config = dict(
    d_model=256,
    head_dim=64,
    rope_base=10000.0,
    attn_scale=0.125,
    extras=['capped logits'],
    init='normal',
    init_std_qkv=0.0328,
    schedule='wsd',
)
Each number is 128 + 24 x the weight over its row's rms, rounded and kept within 0 to 255. Layers, rows and columns count from 0. Numbers have three digits each. The size before them is the row's rms in percent of the matrix's.

# v: layer 9 attention value, 256x256, rms 0.0952, rows 168-255, columns 128-159
# o: layer 9 attention output (transposed), 256x256, rms 0.0978, rows 168-255, columns 128-159
# q: layer 9 attention query, 256x256, rms 0.0716, rows 192-255, columns 128-159
# k: layer 9 attention key, 256x256, rms 0.0722, rows 192-255, columns 128-159
# gate: layer 9 MLP gate, 704x256, rms 0.0873, rows 0-18, columns 128-159
# up: layer 9 MLP up, 704x256, rms 0.0919, rows 0-18, columns 128-159
# down: layer 9 MLP down (transposed), 704x256, rms 0.0864, rows 0-17, columns 128-159
v168 108:157118122126128167146175147110094101113079111154101131142147168137134126089141095133136162048136
o168 123:127132124084133118165165165136146119107089145126155158149125094098150152137125141137142134085077
v169 099:119141122134145086100143135123147134098177118079156157101157169162149155110129172098094118157154
o169 106:095107091110123101120135128106108168111152119142149162090091146167105132133147084125138083112186
v170 106:122076135132106130079114132137150169120108125155151150148117084170158127133101108102095161152126
o170 108:129107127119127148083151114174141144094131143173119138139141111173095094142132128124109148153124
v171 108:089124108126152143135126134114144098100104163139095110164133100152157131099085174122078168104139
o171 110:128093140148146159109144131157126125144145174116137119106128126129124132127123125100108174107152
v172 113:146101117155104113140129137149161115135101150154113121112112125129133134171144153122174112119105
o172 118:116095086124104157109100118134118112088136158153126131123145132125152120145132157117132153111101
v173 101:142145125127119113141136098146114143186163143137042087163123115150107120124144095125109111102157
o173 105:118129164118137117165150145131122132152105142137078061144126169133150146099108153134151127141141
v174 113:122106133108131145130146082084155147140163084089081136151134132136127076094184121127119106157129
o174 118:135121118130147142135119089089092148150129170102113158160124165137104121107140102099114118143087
v175 106:099142168120104098086114115129118153165136156122098136112131130156116126132106120133153100148122
o175 114:106131144139138093135149090091114106153099144120121132152118162147108118102141137128116086165132
v176 110:125121127129123142137132138178152100138138099132141157149120167164170123137106149158128116119095
o176 110:118104129107125166133125139180177119120137098124123145099118132143176092162090148180145146116122
v177 113:105139124155109127132130164107138103084154136169112109079124081139123116119083126133140077114103
o177 117:164172147180130135123113120068188102152142121168114112100120137127155149119094176172080132135078
v178 108:151154148163117095086103109135106128144172099145152102117133126118134105108127117132126119124139
o178 113:118144133121127136140092115115106155168101108116090108154130154098137144114092143135126115131121
v179 111:128180115123129093097179143099118161113165107140102114082151193123140117129145085139121170064128
o179 117:118138097122063132133139157110151141135103103143146126104141113125121184131135121103163150080139
v180 106:124147142119125156138154163119103057134161081123135138148129120164142093115106108165083134150137
o180 107:161117178120160138145131139109137104161118093125127150140119140125148142137123132123173103150141
v181 102:136180102141105111140136149104156106147116061125057154092142127148121142113121165117128138097122
o181 110:140135131141124143177083127117163113131073101107075147122091130101135124118120127136122130108145
v182 110:139147132112131135156080169149133068153103147121080135121119080115131132172150171133158148111091
o182 124:146139175091120137144116139135163091080088161138107133135134080107140119104155134136137118158083
v183 090:113117131117121128058170140124111135168093106134160129150140145139148072144087091096134139123133
o183 101:100115102111137121128216113158104135124099132153118141115132130145124144127113155111131110159123
v184 102:139163122144123145132128139110113100134116129117138124099147158100155080052165127082113168108157
o184 104:164156131152137119166103163121135128136093139104143182102102147115150123130122077136104145112104
v185 106:149149137068138127131111106092143161125156159126052136117125095140096157149148134167157139111109
o185 113:142166153121132127128100093057129137125109128157102123157097134148117163110101112135121092141143
v186 128:157107119139099155130108134103090127100144059120114143154138154161129120097099097098066140093093
o186 125:170111080154091156143105139105114125096138095133113110103130161138125095091099116132116152118140
v187 109:117135129140121107058138110109106149135117120142091147168145163110134127129096083119101102114137
o187 117:095170099162152071142110132119072128159105143128114129171096157116126089138117096139123118123153
v188 114:151126135084124117115180093135099152177166126157163121126142106109118100180123125103149117125136
o188 109:117121148078081120172127137147127141132098134124134123112120107179093099127102171086175110102125
v189 107:127134110161092139152188128140110129110122103143140087132130156095131125152129146136140094125124
o189 114:106116112155088134147137159115090140149101118108121119096108112139138124129131140125155140109099
v190 105:117141119122141072156132108124142152092136069112072130150126136185094155105164128131104109154154
o190 116:135119128133123081133134131134123133134159120145098114130142158144104153136153121140166143118120
v191 111:134124100085121113070126129106131165084117152121129127125141161106138116100182146138124171115138
o191 120:156141119106130128149110132105153187116131152152121146116130091107086131135119127107127161122117
q192 118:066136167078105119119125102143099118105120152153124118149144089131154177122120097050102105109115
k192 131:139134077136161159132151169109142157141144112116161074086124110124135126151143077167123142173147
q193 125:173087115091154135085116086101127124136114117098140117117150131113109107114146098154120118158118
k193 129:165105099146162149122168162096134149139131119127142085087100129134134136157171066151111154156153
q194 114:091124148086113099132107125133085140093155166121120140118153126085113134091109128115127151139104
k194 132:089134144102095137124101120161116137138102134133154186161118114142095136118108119129135133107105
q195 107:180113116117146175090131128158164119173129112128131150122073102142154122106139136138149138128141
k195 073:132133159129117114127138147128102082129137115103088111132158142107139112129122150161121122153141
q196 178:079146180117087084141096143158091114136121160138121152149152149116101146116094140100147123120098
k196 054:159127133124159134114141134151156167171104131127152130130092097125111115121144065165116157140175
q197 091:142115119131137130111111092142106133154081118118177155119119134157113161152112088101114177145148
k197 085:112134123121125132099159107136129124118122122130114145133159134150144138135123119142144122150126
q198 087:127131131109142128102125129109112155131139122151127153154136120090112123125157155136124128128126
k198 084:142138128125104124118155140128130151135121149093093154106154122145147094101130120129143110124154
q199 093:099131128103116141140160110106163082102162163118139170124127121101179126108125185109106115109122
k199 090:129123156139106092108127124162107169105136154130134088115098147101134146114115138142100099147100
q200 131:082136145144059132137138148113120137144114111166117142099101135124148140131127181139144191140144
k200 095:141148132098109148122132125142115131159115151134112154117110115101124110096148148160136117119155
q201 132:116163136115125095134092117148104122134137164151115134190141117119096113119109141118135119128112
k201 097:133152158104130116114116115146141163165144146154127152148120136164098111107109154113111115112142
q202 119:101136134165122094167120160134104132189172144172137098151104126161144103153113148136127128128136
k202 068:138101120086110138142147098116129132117104158122160150110149135122129146149126150108135139103078
q203 082:107111130118111125106187144118148122069119120104128123116173151107135147125169100105136122129115
k203 139:102121143110087129140101127148125109126103143131143167162108105156092137102132126151124148105102
q204 061:131153114127117156161081133168132148159187133120094147161117116147150157138089163121124110120086
k204 280:156121086153160155131165127101153124128140118119127065089121108125159119129159102145105130153156
q205 082:123106129158160163100131107124150135083108118102143129100138139158132077170171135176113134118141
k205 084:084119137166070137100093127142129126162100159119101124133151124146144111147076116144143141091125
q206 086:101098144131119097086168134141116149135102102117146162148117127132145154163146143138114092137132
k206 086:172152111147113127087114108141134109108099115165136147122100108154126157166134104150145136137100
q207 092:144090139157123114139118209155146123115133108124125133156067157085174082137120130143102187179135
k207 088:151126150134131123148111121096099099165136131087157165129121130126159156141133139122094148096138
q208 089:156160148134070141120130099136135082110100084133149130105102103135146136138097114118103177131131
k208 088:185117114092161105085119115167105131147132132114114081147145146105174139152098175116109108114177
q209 092:105118129119128131117146172099134142136105127149109157149138151126145126126110104147106128149107
k209 088:114125175134141153145132073141132132115090139123149124121139129118073155099147159100126147110157
q210 092:061104095157113156138158091156119123155151148119115166147138119146106152134149108148105112128115
k210 091:167116123143089113118097137110120129059115143127147138116143089160130153143118135101166101128143
q211 090:117162105168099159116125160101096142136141126151150118157106163113110110101130101142142083115151
k211 087:178121174096177120099101123157167118161143140118106127132108134086125125162109166115119143154121
q212 091:107147152130070150151132130137135130115106121131153104148089136120129122158151119122131147153100
k212 088:119120074104097163181139149102099125146161098123140103133137126120124104128123095147077124153123
q213 091:124153137133118161125139180127108131140139141124130125135132144111107109161145129105119133151138
k213 086:115103152103103103142139118057120094117109095120138052093124139135168153124127133190115098153132
q214 086:118122121153164144152155111113145158147126115109152120130116140091086142120105135107081134147144
k214 086:148124114132155097108130161140136137179093163134114135107139125121151134168053168143114106127131
q215 087:168125104123099152142130146160114166142102116137140115161115084153101123146118162159146134112122
k215 087:134166095124115160156156146099112149126116124067097154131106142122104147104117097140113148108114
q216 091:115132120122139116161145195153148131119123118130093112130122116088130117139126127106143141127117
k216 088:145102115087193126129121120128104112114110096129118110145119098145109096158108102130129176119136
q217 090:112114146133146105116129142148166140121124103153092134140085126122130138110075141170122137116126
k217 086:146131119123136140141152087150141100140090137140154169114137094164129144134121148115128108143118
q218 086:155107135149184122109106121136111121158131096155132146116129138149127144125150163144118104109111
k218 084:126171107149120100137137152101118141092108142135130143151142117127133123160124114136104092137086
q219 094:101137111101138127162141096105135166146127101117126172149151150164119098050125123125113140129133
k219 087:147106143140111143127128137149119145132131091144162106111097145090141145141124114174116124132119
q220 090:139111117106158152152117142124149120121138117120118096109127127120166124159102130134140136084121
k220 089:083135097121122178153122108177120144131098109117141129140115126129120149100102092134133145136091
q221 084:122155096145151080124133146125132119175159125107133141149134131091138128136136102128128161123164
k221 083:114137116160140161114128118121134129138103140152119120132167116138107139118087109141166076142142
q222 087:097149129114100151126107141130152132135126109156133088117118153105093132142088115136122140131115
k222 083:155124113144107110122118118161149120132157142112118138097094113130144123158113157120141136142150
q223 094:137152116094163133169095120096136099115136134137129156098102128133127093124090174104158104148151
k223 090:117119131184147058139143132173127172112144139154127103139116134118150144098164110110144104138085
q224 094:108083108097095144117151102143134143046107146138134152128164163128137160095125096110158130148136
k224 091:149092103114108174127124135159143152177122141095131120106108136110114116156182089143153169113094
q225 095:089154106146125133148128092114134147144163081116159135113171125137148129112065109103091145107129
k225 092:146122122151170088113129146156152125102161134160134168102078148106094121135145130126108099169195
q226 086:124173159082104121110132099123124096117113123154161137125149142137106165117153153128149114138128
k226 083:176145144131133109112136164132184116142188143137150104157080132107126126097141136129131139136135
q227 089:083168138143140134108135105122106150093134109103096157106125132126152147115138162073156149114140
k227 088:164126139127115127132114182147089145118147115124184108083100109123124098124172095207137106132133
q228 085:098185088107122130128078151147128099126153114139103158152115142106135113110107123137116078119157
k228 084:186096172171110083106132149107110089115140136117146130117118127137116148126142125103088106196142
q229 087:100132128134093126100121085111122119115070125135138118108123128120089140137173116079139128111117
k229 085:126161117104139138132105128110137145172122110080099131156150114123145133097121114175133168119130
q230 090:137098131129158119114121144091135160107152103120103139089138137142143111131124114120170121109126
k230 090:155137119148093155125127173126144094083147152145175101114117126111131131135145114170130180128120
q231 086:139128108091110146143096121136124096090108131118112110174141133153112187162121148124110081123133
k231 087:185115090128119126120141095128121149142136128118107124148136149138163129142069077085127114157095
q232 086:104120093090138112140172132146139089125164132129168139132153103134117109113152097103073118158097
k232 082:167138137113106124176115121187129118130123137128105152147082131076148144142155137138136121111127
q233 091:122115158156136175125108114120115085122123151116116126155154113119159118135092149123134132119106
k233 087:164151106132126075117097154105081129156167130123146158120085142084105134126151129163113141105103
q234 091:158133075136142098170128118136130084084124122118113141130176182152116121120140129148080156157165
k234 088:152137088124144102118154112100120143124150144125103138143112152106076142142146153128132098090129
q235 088:133082089114131192143147167135127101126116146136127117128081095100130144114162098164124108138109
k235 085:156169119101114081140072123146140117108155138133134118147157097139155141179134152101141151141085
q236 090:136116131100096160126129151150112098158158135148138093155114134098150132069068103134163178146122
k236 083:137125164107097126119167155156142154138122157125146142132142150090151138114149118140141119130101
q237 093:153149139113124131099096108142096172174118121113106139152127102142097120145109124143128115113125
k237 092:137150140136114106105129136145138153106083125122121141130115130116131118147171131139142144141141
q238 095:091148147133182122142117132145124134156166140093105138159164131097111112161154094148125153108141
k238 091:107120104144109164118153118119090113088124137160168137106111127146174082102143148102120102133129
q239 083:107109125136115117134115134124082149131138134160106125145165128107137136165147117127118089131123
k239 081:134125170146117138134108141133115127128137125146122082162096116122144136144117166088111147155107
q240 084:157101122124158092115121135109092123105123095140073110080164154135114111065137142162114129102113
k240 085:147101142127131150172116150154161154146122125123125147144119135111117106126118111133113128126104
q241 089:103138114111128162090146152096136086156159094092177173104122148098161123112158099124115152125145
k241 084:145123174173114128116121120154139160133125142136121124110134116164156112131151112107134124134113
q242 083:155135139123120100137112130148147131112098082123139123087074170119186115137104165165138099151125
k242 080:120139149120177121151145120098130108167117092138123104151095112180126107127143143115080141126136
q243 094:144120162157101159135149115126125137174120155138136125112136148127145089062087113142123137158111
k243 089:088155120105126140094083128106108128126130128125095077104120145114142096105116161120166152114139
q244 087:123154124129118133138117101129137095160143152141126118115121153139113114093142117123129123103151
k244 087:094125111125142072169104127114167124124143111149151116134109125130144126134115129144104114157135
q245 096:143126161109100160107116131159143104168111162130140155129084114132150137127149105103123136149120
k245 096:152140152117172093137072113144117097165147121117136143123156122139126124123107186142120135104126
q246 087:168124103121133168113140097113115113090144178100152119118105130143104106124130085149178160087130
k246 086:109106087121106091170118131105134130124148105135120084142132135161122135141136138126124127087117
q247 088:123124144107108197172110134111114158149115167088135153127130153130152112145099102170116079132107
k247 087:123128142142148129114159092163118141124091151164142122155112145113144110134155151058096142139048
q248 087:148181133133121102133135130120118199171088170153143117163156088146113149163126120108126115123114
k248 084:136121110095104141119166167139112101160134121158092110116137130156083127124107164108125145107137
q249 092:115106120070117154124155183162137123061159110152127163119137111092116130127157123147099098156111
k249 089:138137142146147152112131129149105131135120115132107119146117098114124200129158130084171153136107
q250 084:155118140140110135127121135131136122135121113112119125114120126118113141157111096081128089121102
k250 081:100133105125157136106192139108105124144149113120111114142120110111065154116211136168119110132110
q251 092:164134166149146124120074081129098131140104144163150123157111100128124132117131139169130099130142
k251 090:116133119113132150121106150118153162156139090115106138128170154191133161120070180141127154128117
q252 095:146108124113144174174089129134176082100156159111117147119096119166129143123137113142127137116129
k252 087:115110155173141108135096159127099107152088140089143142140146148150129137142129122144125108103071
q253 086:115151090155113141139109121122129099114132105095082095118108123116057139160162099132114134134101
k253 084:130141086134106107135181122113131103164136120152120143191167147124126153124127167119099112149155
q254 083:119153171154158122093139097099092165138106108122112128122154114142141146149128113097122133141086
k254 083:146126124109160112129138135126146092128136158119120138160112118120133135121167142170139147143120
q255 086:118106124092076132157102146130147107101120114108167120165127100128126144149130147103121150148136
k255 084:152132128152100126127169096156140170138127125129098142144129127078096187132157110086153115107136
v192 084:112139102136139121149098110140107124170115149102145138111128146146146119179131105148113156143143
o192 074:134137120138139106117083080132175073139106134096113143109126110159135136176139153135137163120106
v193 101:125112115149145122121153165121113135127114151110137108130111148153121055086136104119113088114151
o193 100:125146128097131180105113104095079126112155122165106148144104127156121127126135102118175145124165
v194 099:142063112106115147082148106122116141121162148169140114118125125171118137111124124110100175119095
o194 096:111117132132152108125124112127117172137091104129140130125142138141147153075137109117069127119143
v195 105:134186092110112104159136105137163093117124188163092129152129125125143145128159108124119131089119
o195 102:118104109119085125163130128094128113118160135120139145125112154112114134107093149130158085197179
v196 083:127168182158148122091131108137131140085151144129088116174122102122149138100128123080132116132124
o196 083:120137110125094140144125117084130143120170134120112161132150149136109134105121111198126137124143
v197 093:141139121137116090148088120104097141132143127074152119135139150146128140181114122143114132129122
o197 089:143140113133110094125112109141134145116132122124143134140143100133166146196124129114148180095093
v198 106:101090087104116124123160121104157114135133115159101142171153160196150131109185165134151083112152
o198 103:126124121137095115096112121124152106126142129104132142155140155137144140109070135091125085155174
v199 087:082155158154106122111128133154114108098130105124103118148091092100122106126124107084137121141106
o199 089:155092113141123085137079119126128131159136143135144126104145125121121109135131151141113129113133
v200 103:122130131121115102167081094109088115121122115101131111105130154111135145110160129128132120150165
o200 106:144137109139085113145109096163143114073112130119169140129098156140133152191140112116126127173123
v201 098:151154140122141092093103157151122107175163162107167128124091076117164114146108134084133172096146
o201 095:140124101141194099087104140138117117155108123116129101156098109091129083138133086119122189148131
v202 090:103150127133149128142166142126134170079126124069101123082102119116103098086155126109145081087116
o202 093:169114134097123133153101106143133130116146157149098163107155115160093116140144115110141163125146
v203 093:097133142166125142087138129136119150087161134129136131158135142171139153070119116106093128166124
o203 094:121141116168137123135130110100083141123127147135135166136139137139098143100141110154127085125137
v204 086:119145135136109142105143109167145121120086135099129146155146153084098120101187102126153112136147
o204 089:114120140126064157124138114145145133099123135134131152128130158148098174113115123131150122137125
v205 085:133058078080116119123091138090125104162146165169139111150129177170111142163124182186128166119138
o205 087:144152123127125099101109132101098119121091111092155084095116127123165083171094127100125152116120
v206 091:125141099099135098144132169152109126160159116131190121104112144150138119166134130147120133133132
o206 092:164158128134193079140093131129116120119126132111121141135109120135112107160113127090175146132166
v207 097:111113137117123184081150103086155135136145079154095109140128171146136136045135126108168094138165
o207 094:113156131135092180129146120108139109172112118167126140138097149131118187065109116147114075152125
v208 093:127119092105162120142105127079113157142141147071128122126132140165120108130132130162109150159161
o208 091:130144083123119120088118109144106088123118115125160160102138119162095129184146081141117175144104
v209 103:117107147123124179130099120118107135152138125111121121139103116111134108039134100118148131110194
o209 097:083121090112112162180151141112141135157148144136115148112081130106096105109102129148100140123157
v210 091:116135156180105118068133109132127122121150113127139117158115130141144143076138099106118132144117
o210 092:141122119133132106142134141132104166135144149141146086097104156115166164121119123134120095110139
v211 092:114154154136133134125131110106141104132130116165074101134152119127138178129133140104099122125128
o211 086:127129076141119134164092099088172106122141092103124139104166157140139169137151139175108105150129
v212 100:115116148142123116209086128103104130132066105146167074111097119148168105122133139128108060173133
o212 098:128117172109149107132133172117092138116134127126156130122111149097161118169107131127108113171166
v213 090:131132138123113120164089053135140058105159130133071166131142121113120154159123145185165151079166
o213 095:139129167131089117179141129142149138128109123088124134132089107144110113121104143106136113095097
v214 098:116109112140098114116122165158118106114113097126093121148094120118122155118140129108179113099162
o214 093:156124089119127094157110143119128169125128149140133074133072142139130095149141146088131136098164
v215 092:129154119109116119155122122129121129141166114082077142110133074137116107105178131108113138098131
o215 093:132129094120082151122141119145124128131159138141136185138171133132077137131109133137126121119122
v216 092:095131126105169114165103073120097147086113142120138135094147096133092099162185157117123118110132
o216 095:135115132142144108117134100159146095126113124114163140077134109160118099140152134104092162146151
v217 089:124168137147127125163132105126134115067135119089088102125148123083126124099122101115128114106096
o217 091:130084143112086152156127107134127101109135114176121235095149130132076142127162116151138085141139
v218 097:087132142113142154140104155102135124146146119171117100144089099135139119069125187101095105185166
o218 095:122131102142173120147105165087137093178136167118154091105094156094130086134122123160084117160142
v219 095:130105123112138130102104127110127144131116149130127132177132156124087166092114124158116132062139
o219 093:098116108144143114183142156124073155115143149087098126118133118163121133137074146074157144119132
v220 094:168124090123138095126093106106127137122156162133114127155174140135128132169110122160135157083131
o220 094:138140116135076124103117111140125108110092118100125180154179082114140139126123118145136152101089
v221 093:107130113130119129111132110098132150098185143093085132105153127149147099129171161108118128109138
o221 096:145136079130102134166120068126164086145152105105157156147140146178105144120127142154107129131159
v222 098:123146146143126147155155123106161113100126128158130101120111128164129124095125112140138108149154
o222 096:143124080098117140157103108119165119138167150111122126093131183158134156151153108140111085176141
v223 100:124137119127113108114108134137122141171122151127114111123092112136113144143167142132140169076171
o223 096:123123108160124103100087144101121118200094148121150085101119109128118129136103133128110134122171
v224 091:130131127136148099162142127141125124119097134090125120133134122097110116102160095105153112100162
o224 087:131119133112105149100128122128084155097152136139123176135130154169101107091166081110145123120153
v225 084:136161131126144137159093124117113083085121117072120135135146092091148096113126139104088124118127
o225 082:127106111110129116160173116136145136128147119115139132117123115107094114161085117137114147160116
v226 101:108107132142146124118127166132128119096109122148100128189130155132133112134099136124135067159110
o226 102:129099163117118130121163131150125161106143141156109126158113144101117117102124129120176124136125
v227 092:102111166133118115089123103159136119109127152150075138152139120115133147089147145094169127143157
o227 089:104115137150075163165141125145146115100116130107130150161105173135090143113112124141112094105151
v228 095:171101104141098123135109158151111171100127156095096113091112173112121101132134112177116154134126
o228 093:162135106073088125136125106135166113106118166150143104120123156117110122137149164143147142129108
v229 097:110079117137123141101094119139095156152151140188162109138138144190142140121125109098105159141130
o229 098:140162080134143065154090120084114137150126146060122127136114100143143130143137133151121149118159
v230 096:134092124075124145139108086070128098121135124136117117117125176126132112164162145118116148114145
o230 096:152164130126105123107088053099165109136114102104127129070137147128137142159122158121118113159110
v231 096:129137120142165145094099131138088123146116144128123095115116081098106092115095132094076142137146
o231 096:105124092142157121103129107103080107146151076120111110106137143123112113129138105165125183128110
v232 092:129118127123123123143128153130121110150066072138097122141095097117104141126140121095144138098072
o232 090:140072169122125122102119151160086168118114126178130119146157115111096109104149150080118146121133
v233 097:140112089129115111158179101108151104099062109126143151105125161136113145109141134134110069135087
o233 096:149130119088100123087134116143121138090141108139111112122186140118171183125150151109138096167140
v234 102:136186125152143092200142168156144120153099143091133123093099137095143113136111093172126077091132
o234 096:135133136094150180105114147120128154124128124139148113133104125164153132136139123123136158169141
v235 093:131139139145111140107131141116118131119131154097102087092146122124138136141149117067125150149079
o235 096:118106106173132138113092097108136112134101104132165122122187136136139153139135099182096132127131
v236 082:119140099129148136132094106110112149149150165087160135136142119173160093126090130150108125134165
o236 083:097144121128155122129147134135114076151118107130136124139117101136135120148114113133129185148137
v237 090:124195108136139095118086099126133134096146181053153141143167137123151087132087117127102140107121
o237 092:126131126140110132128137088147159099163137110099132169136142091141113173159107109163116166145106
v238 091:125154128137120095111125117101150079123151151086111132114149148154134089147150187123105138097141
o238 085:176149122108116116106103070137166088116124107102161093108121104158139119187112125145135157129118
v239 097:109094100130132163136182119143130159122118122174132131124140117147131138122166148115130143129137
o239 090:110109138141150132108138158125148113127134130142123119162123151147108125072133132133103111154197
v240 102:120175130134131115144173126116133139129190156091115164142136105134109151136124162133112101127156
o240 107:136165092144145115097095108112114083135124127113132151090139107154129139152107112085154139146097
v241 100:110147116118147162086145140112138195092157118078140158171163139136108109088162154088126065142112
o241 098:114135118128125150107164129141099113148111122126133192140177126171090139112106095159097129131140
v242 088:153101090129122137139130135100119163156165109075154125132109134184116103129142085116102147155149
o242 080:130137134124131120093125154113090151139132142137124166108140127149106111142138106119152120116152
v243 099:105142167123107118125118101132134113076147157123129143119147127134124125099103188104153166074108
o243 095:151130160123163090144122098146129114166088118118131110121097068114141077147119142139109167121121
v244 102:161145134138149122104120129146118168155165072090173115101100106081105101109124110143129121148128
o244 097:127135133096134126119146158133104157152137136130116144176129134143101121115151114149134152098122
v245 100:125154163174123091090127135121137101154109107103086087110111114099139102174122150127118108144137
o245 103:120120136105121141127135125085112166132155119135150081152102175144164153118131142138148129151098
v246 085:157090121143110089137109163112150168196125183138156121128098137136133145143146158161127135153153
o246 084:139185125110149100109105173113103117143092142103145107110117104144154121153093144106151139149132
v247 105:132156129127131101158112133161134107114143135121142118118108116097155094148113137153167099108144
o247 106:135131182111142150155151157131096157097147113121153124174054169127113083133103139079157128145154
v248 089:139087130126138116147124147141150150150071091152169096098120182183120121163095105163146124176097
o248 078:152175164102147143102126136127130147103114126131120055170124140105179109142157150133164146110130
v249 102:136122155087122160118183184137162100116125125163129141137151119119141171152130180166152096203111
o249 102:137134146117115155096146161144146137103111110192131103169131159121127129117120130080165092143117
v250 096:146103130126103105126077127099121188111100138162174084124098112146181142092130134141164110145159
o250 094:129153103115119121168107116160104121086119164104107142168137163091112115147137117120101094144129
v251 094:125123092109140084176137097152138141099119143162141162107145109101098163152145142144150149100100
o251 098:124096146142102106123152128185137137081109128133134124147137093138125153122120148109115141110133
v252 093:116134174133134116122147171177126094114140122190121138142097095108146122123091110115175106120108
o252 098:134088166144159139129153139091115143144148133139121095173079143084109079091112142111146095116166
v253 101:149178147099125107108114115095157116142112100142143093136138180119167136143146134174106109129132
o253 101:112161118144109137082121108127141110153120089139120081122120144108185154126137104128106129171129
v254 093:120130125134105127147142135120150099171150097123113139159153161137138141147124151117108138131077
o254 090:159102169118093101066119140136121157118126124158148151128143128093144192141090119124153102126082
v255 092:136134088138089121123131133123134119092172185110115177135139139135135147171107109172115158152109
o255 091:169121087127070097159113111162144102136139152115113166135172117147108178162109139135142102095099
gate0 095:109110141077107129087147105091141115120135169122092162136163170132102116113122124132156119126154
up0 092:125136098092145112135137134130154111130136128115133094171143150118120102100092170144163156139139
down0 095:123127131137145160134102120138094142132144152096065081132151148108112165078167110137171095118148
gate1 104:135097107138108108145130161137096129133166150136138122091139149101125123161099126110114120125140
up1 108:158144150135146145146121094110150149131140159113110163143136100117116128150146117177120116079150
down1 107:135159137104119123152113130090102100107081101118113157100101122147144137124110119126136129119140
gate2 098:102112114085157100134103092109132138115140095123147146135135121143140160112141164126112069159134
up2 094:112117138161132084127103097123150106135083082115134157116143144110143136108088139100105146135129
down2 093:100151126113087120161117092133136128100128070145130160152115165178109144112154118136141080126126
gate3 098:097114128116127092127101084126093157120109160126107136149138163105107138110149065121134209163137
up3 101:158127123128143159108116141145161084169087117133065101155142134158146118106107115141104136114095
down3 103:146146168149123102100156151086123111117153125114164118106138118146149164199133135141112145143118
gate4 101:123138092109113096109075171162113125100108107132121119108097088126119123132143110102119140095091
up4 101:118164144145136097097149166161143125132124114136132152130072087132086126143187136176151173098126
down4 097:099145125137148134107137075076161126126174135138137113175122106083045136116128153108132121171141
gate5 093:136131144119072146186094108129130116122141183171115156128088147130111116157105087147116140155166
up5 093:145131138112135119103146111069130090095082122158112139170133124168102139165153142123151172127163
down5 095:131114149119079136141145155153156158134131156101140133156102168111100148140097142117176144109104
gate6 106:121115103093117116134103128108148130089138133116109125128146122115120144172137084150122161137116
up6 110:148125120162120155104145095115141138122147146115095117106186134136110131143108116124104104133127
down6 113:137159127159143148162128109116111125146159167102083114113097093134140123108102103145100148092146
gate7 098:124180151131096113162114086132076150122146138125139131148112139106177125119135117098157108087096
up7 096:136104106123115110116120103096127178135141132125113107121117082154094090163125120176099076147190
down7 096:129173126105122166161121127149171129108132086150128124149142114162163150187118131102119133094100
gate8 098:120152133084098119116132131168141088128132105142116158150138124110140161131116124136121110116122
up8 096:123116172160141134127083127135116125150117126121102131124151132125139148115116113127108175165110
down8 099:135138154096131132113139153118133112140142120126144145114176116120160067134127117107122170121122
gate9 104:106133096126141150118124124140093131122148148163095150121115144109075148100094159144109096173109
up9 110:124148142153163131125143155162113142134126115127130155118071128122098131130133125134179158149095
down9 099:120121124103122153111116096110118139157121131138106119133141131133146153100102073147136078159186
gate10 115:102135154095118148120103167161111090105086142114141170150157131102082168109131161155106159136161
up10 121:087140186170121131103154160089152146117125128158105114136133146143051140116141119188146132152135
down10 114:151120126133115120098175118106148109146145101143130103107172171140094110164139133081127115148106
gate11 098:112132114131091111156114145184094081083092150147108119124106105101131083134145151114163122129119
up11 106:144185178116114157126131113115152077116068108143144117121102144158114111107139128121107119163097
down11 100:114150120119134128131140142158128120078096127136094129170103111085069091103125120121122090093122
gate12 107:175144094111157103107120173166118120123132118161152140112114136084090119148131143147123137140086
up12 107:116149094091109154142137142151088126151124144120148143126102134114107107128083090128165092106164
down12 109:133148153167143092111102111135100126080128134162137115120117123105116125121132153126114143087113
gate13 101:126156130112126122144106101148104094123157159123126169167147118143099144155102094134129101134093
up13 125:137105116139160146104126128106123136113175137110123143110119120147142142141178103134114138147113
down13 109:134158114158157132086099139114087125107155133104139172109155116128149140114130164129104126151153
gate14 098:123166119136155149126095149128111113149116107110068114109155140122111150120112117106101147120149
up14 094:086131134144120129151137106134106116094105123128121126137116186120057117100139162123125132121156
down14 101:149127136100099106117116130139130166169152089103128134121127088119126130190124172140100107153111
gate15 107:116091149165108163141094151122107111133120148132170105129133173142143158153123095147173098155156
up15 110:102126164129133117120120142119149127132129147102064109161120159152115088148152150141171123145113
down15 109:137138117127130131111135140126119134173136093133099125147107111142172155102139151125143106107126
gate16 101:156148156150113124104093223154185132108174125106167152108122112153115092152099119127094127127107
up16 101:135152149117111122089055163144139149138145108138158130156081128100146091109119180175113112151095
down16 102:071145123133154124158140145140108145139139133175119111148142069132137156130182128145125121121134
gate17 091:099095081110143099177072172121094153157102137185148100124061117127126123081099121137126158105147
up17 083:123116105120109133153162141124115148115117123124116112132125091097141163102100126127148111112137
down17 088:164129167146155122107114116147125085103164126106143139154054203128120102141112109138101145139090
gate18 094:107102104087140086128117162095134103213117100166125136115115094166127123107124136121121127113115
up18 092:141110131098151148087141163151079103120101142106144101120130127135152103079071120091118139144085